config.yaml
n_layer: 10
d_model: 640
n_head: 5
n_kv_head: 5
head_dim: 64
d_mlp: 1280
vocab_size: 8192
activation: "geglu"
norm: "rmsnorm"
norm_place: "peri"
norm_eps: 1e-06
positions: "rope"
rope_base: 10000.0
rope_fraction: 1.0
qk_norm: false
attn_scale: 0.125
bias: "none"
tie_embeddings: true
parallel_block: false
extras: ["capped logits"]
init: "normal"
init_std_qkv: 0.019
init_std_o: 0.006
init_std_up: 0.019
init_std_down: 0.003
init_out_by_depth: true
optimizer: "adamw"
lr: 0.000659
lr_mult_o: 1.52
beta1: 0.9
beta2: 0.98
lr_head: 0.00853
warmup_steps: 420
schedule: "wsd"
decay_fraction: 0.311
decay_shape: "linear"
final_lr_fraction: 0.0
batch_tokens: [65536, 131072]
seq_len: 1024
doc_mask: true
train_tokens: 1090000000
steps: 11294
dataset: "wikipedia_en"
Each number is 128 + 32 x the weight over its row's rms, rounded and kept within 0 to 255. Layers, rows and columns count from 0. The size above them is the row's rms in percent of the matrix's.

# layer 4 MLP up, 1280x640, rms 0.0556, rows 1042-1048, columns 448-511
size [ 98  95 105  98  96  99 100]
[[194 140 130 115 126 132  73 100  80 166  99 120  86 131 130 113 107  61 139 130 136  73 131 143  74 124 146  92 128  82 154 128 159 119 182  65 124 129 132 108  68 146 149 195  70 152 116  80 140 156 157 160 146 122 128  98  88 146 199 146 136 118  85 146]
 [211 174 135 144  99 130 136  95 127 124 143  87 159 108 151 116 118 114 128 131 118 116 125 123 168 151 151 136 131  66 101 176 155  82  74  96 144  96 153 172 138 121 140 206 137  95 142 147 138 183 150 154 128  91 101  74 130 137 114 110  81 146 157 164]
 [ 61  81 167  91 170  99 168  86 165 147 136 142 173 137  98 110 146 147 108 101 163 104 109 100 156  94 164 101 173 109  77 122 161 155  89 111 123 112  90  78 139 174 128 139  84 118 196 109 133  98 123 125 167 109 126  61  99 115 147 114 114 118 109  93]
 [ 79 153 181  90  41 146 130 163 100 132  81 123 182  90 135  93  83 134 117 159 117 134  90 107 118 148 106 107 136  97 150 143 111 119 106 155 198  94 151 112  57 129 139 128  99 142 109 123 147 122 168 106 118 162 139  70 131 151 158 109  70 112 158  79]
 [157 188 182 117 122 139 151 111 141 116 165 168  49 151 127 141 122 163  85 150  45 100  90 172 123  97  61 121 103 134 170  53  73 130 116 116 133 122 173 134 171 174  91 137  93 167 120 145 213 154 138 137 136 123 157 130  87 108 161 147 111 115  90 129]
 [160  80 155  58 158 179 118  89 128 119 134 160 126 120 149 148  64 138 109  85 185 184 119 104  54 141 111 119 135 119 148 100 126 207 102 141 153 163 146 118 122  91 184 139  81 119 157  91  92 141 112 115 142 109 209 117 146 167  77 171 153 109 123 202]
 [157  93 114 114 177 102 128 153 116 122 133  72 124 121 100  81 100 150 141 164  96 125 130 169  88 121 126 188 121  91  56 157 123 218 215 157 134 127 155  61 132 181 122 102  97  87 121 157 150  94 105 118 145  95 135 189 160  76 145 137 155 166 101 154]]
# layer 4 MLP down (transposed), 1280x640, rms 0.0528, rows 1042-1048, columns 448-511
size [ 99  95  93  95  99 100 101]
[[115 157 137 133 110  95 138 127 153 174 161 128 159 145 150  89 191 156 136 203 151 136  98 105  95 118  87 138 129 150 179 131 107 140 147 163 158 161 145 168 129 124 121 167 128 147 153 142 142  63 131 147 132 136 145 174 162  99  15 110 130 120 147 104]
 [ 67  87 152 129 108 158 138  94 141 121 129 109 119  69 112 136 122 118 136 123 160 117  88 135 113 176  91 120  82 164 175  66 149 154 127 155  73  77 126  83 128 152 137 165 195 155  72 118 156 192 139 169  86 127 159 192 173 151 138 131 125 132 115 113]
 [121 131 175  95 161 181 129 119 188 162 155 148 124 134 145 137 117 103  98 147 127 124 104 125 108 132 130  91  87 164 169 157 151 162  50 172 126 141 160  71 136 158 113 165 153 167 128  95 139 208 177 103  98  59 164 102 141 129 113  85  86 154 142 152]
 [117  78 117 109 135 131 107 108 121 100 170 151 139 200 135 113 171  91 142 112  89 153 172 179  88 132 171  59 120 224  75 169 102 160 118 159  83 128 133 187 118 131 106 138 158 177 121 132 178 111 145 111 102 111 180 129 129 121  98  79 198 105 139 138]
 [117  87 121  67 192 166 156 123  78  59  98 121 111 178 163 133 116 104 134 143 132 154 120 138 168 168 144 107 171 142 149  64 154  80  94 144  97  89 116 130 117  88 146 144 158 157  93 158 150  90 184 142 109 126 110  82 107 142 123 133  76 179 133 113]
 [ 50 162  70  89  64 155 144 154 164 131 102  87  87  90 137  92 124  92 139  73  94  72  75 171 143  72 137 135 178  97 139 110 102  79 158 107 115 176  90 106 130 116 105 121 160  86 115  96 127 149  61 110 140 162  85 152 110 125 136 137 120 133 136 120]
 [135 118  86 168 113 176 100 147 159 128 123 162 108 135 168 179 126 134 189 139 108 129 115 142 128 164 137 131 153 127  94 124 106 123  65 157 135 102 167  69 156 156  92 159 169 154 107 184  67 187  87 147 125 201 119 171 148 146  67 128 148 113 133 122]]
# layer 4 MLP gate, 1280x640, rms 0.0536, rows 1043-1049, columns 448-511
size [ 98 103  98  97 102  93 110]
[[133 118  97 160 110  95 131 176 132 115 111 158 149 133 146 145 118 167 150 179 203 121  75 125  85 132 169 180  91 132 104 147 146 165 132 120  88 144 128  89 126 152 108 112  97 124 111 119 126 184 140 184 132 133  82 133 149 159 111  81 120 118 135 126]
 [ 98 106 143 193 132 132 138 161 182 131 120 134  99 143  73  81 103  96 101 179 107 192  83 170  72  76 111 121 110 175 157 136 109 111 137 164 115 171 117 110 106 125 116  94 165 124  85  85 103 160  99 147  89 171  86 165 166 103 102 131  88 178 134 144]
 [133 130 144 119  86 122 171 137 142 192 123 148 130  51 125 117 153 128 124 213 165 122  78 138  81 159 120 134 136  92 135 128 140 151 178  91 151  75 124  89 133 104 157  79 100  87 110 186  73 143 100 146 122 115 112 123 134 176 112 156  74 122 149 108]
 [224  81 111 140  79  78 150  79 152 125 138 192  90 115 180 145 117 165 148 144 167 134 124 118 131 110 115 162 102 126 159 120 150 171 105  95 204 138 116  64 112 171 148 168 175 117  93 134 115 129 117  95  92 143 152 134 113 102 174 117 118 136 133  97]
 [141 137 137 109 138 121 121 135 140 138 129 142 145  79 133 109 144 155 155 171 116 168 138 173  65 125 101 160 170 120 103 182 137 165 146 108 111 103 141 130 118 144 170 111 106 119 132 181 137 145 119 169 164  63  46  98 109  99 155 153 113 137 131 103]
 [166 107  80  62 150  95 105  83 128  83 127 108 143 116  92 124 172 111 181 183 132  97 108  97 110 168 165 160 162 136 126 130 114 132 122 133 183 105 151 123  82 140  97 208 152 126 137 113 133 156 102 141 119 164 143 112  88 114 110 101 149 166 139 167]
 [161  64 110  78 141 138 122 143 135 176 149 136 115 110 104 146 167 148 230 139 129 110 144 149 116 141 116 121  48 106 161 119  83  75 179 112 130 153  42 111  95 119 143 138 136 167 144  97 125  85 119 128 123 144 104 106 122 133 115 112 111 154 122 115]]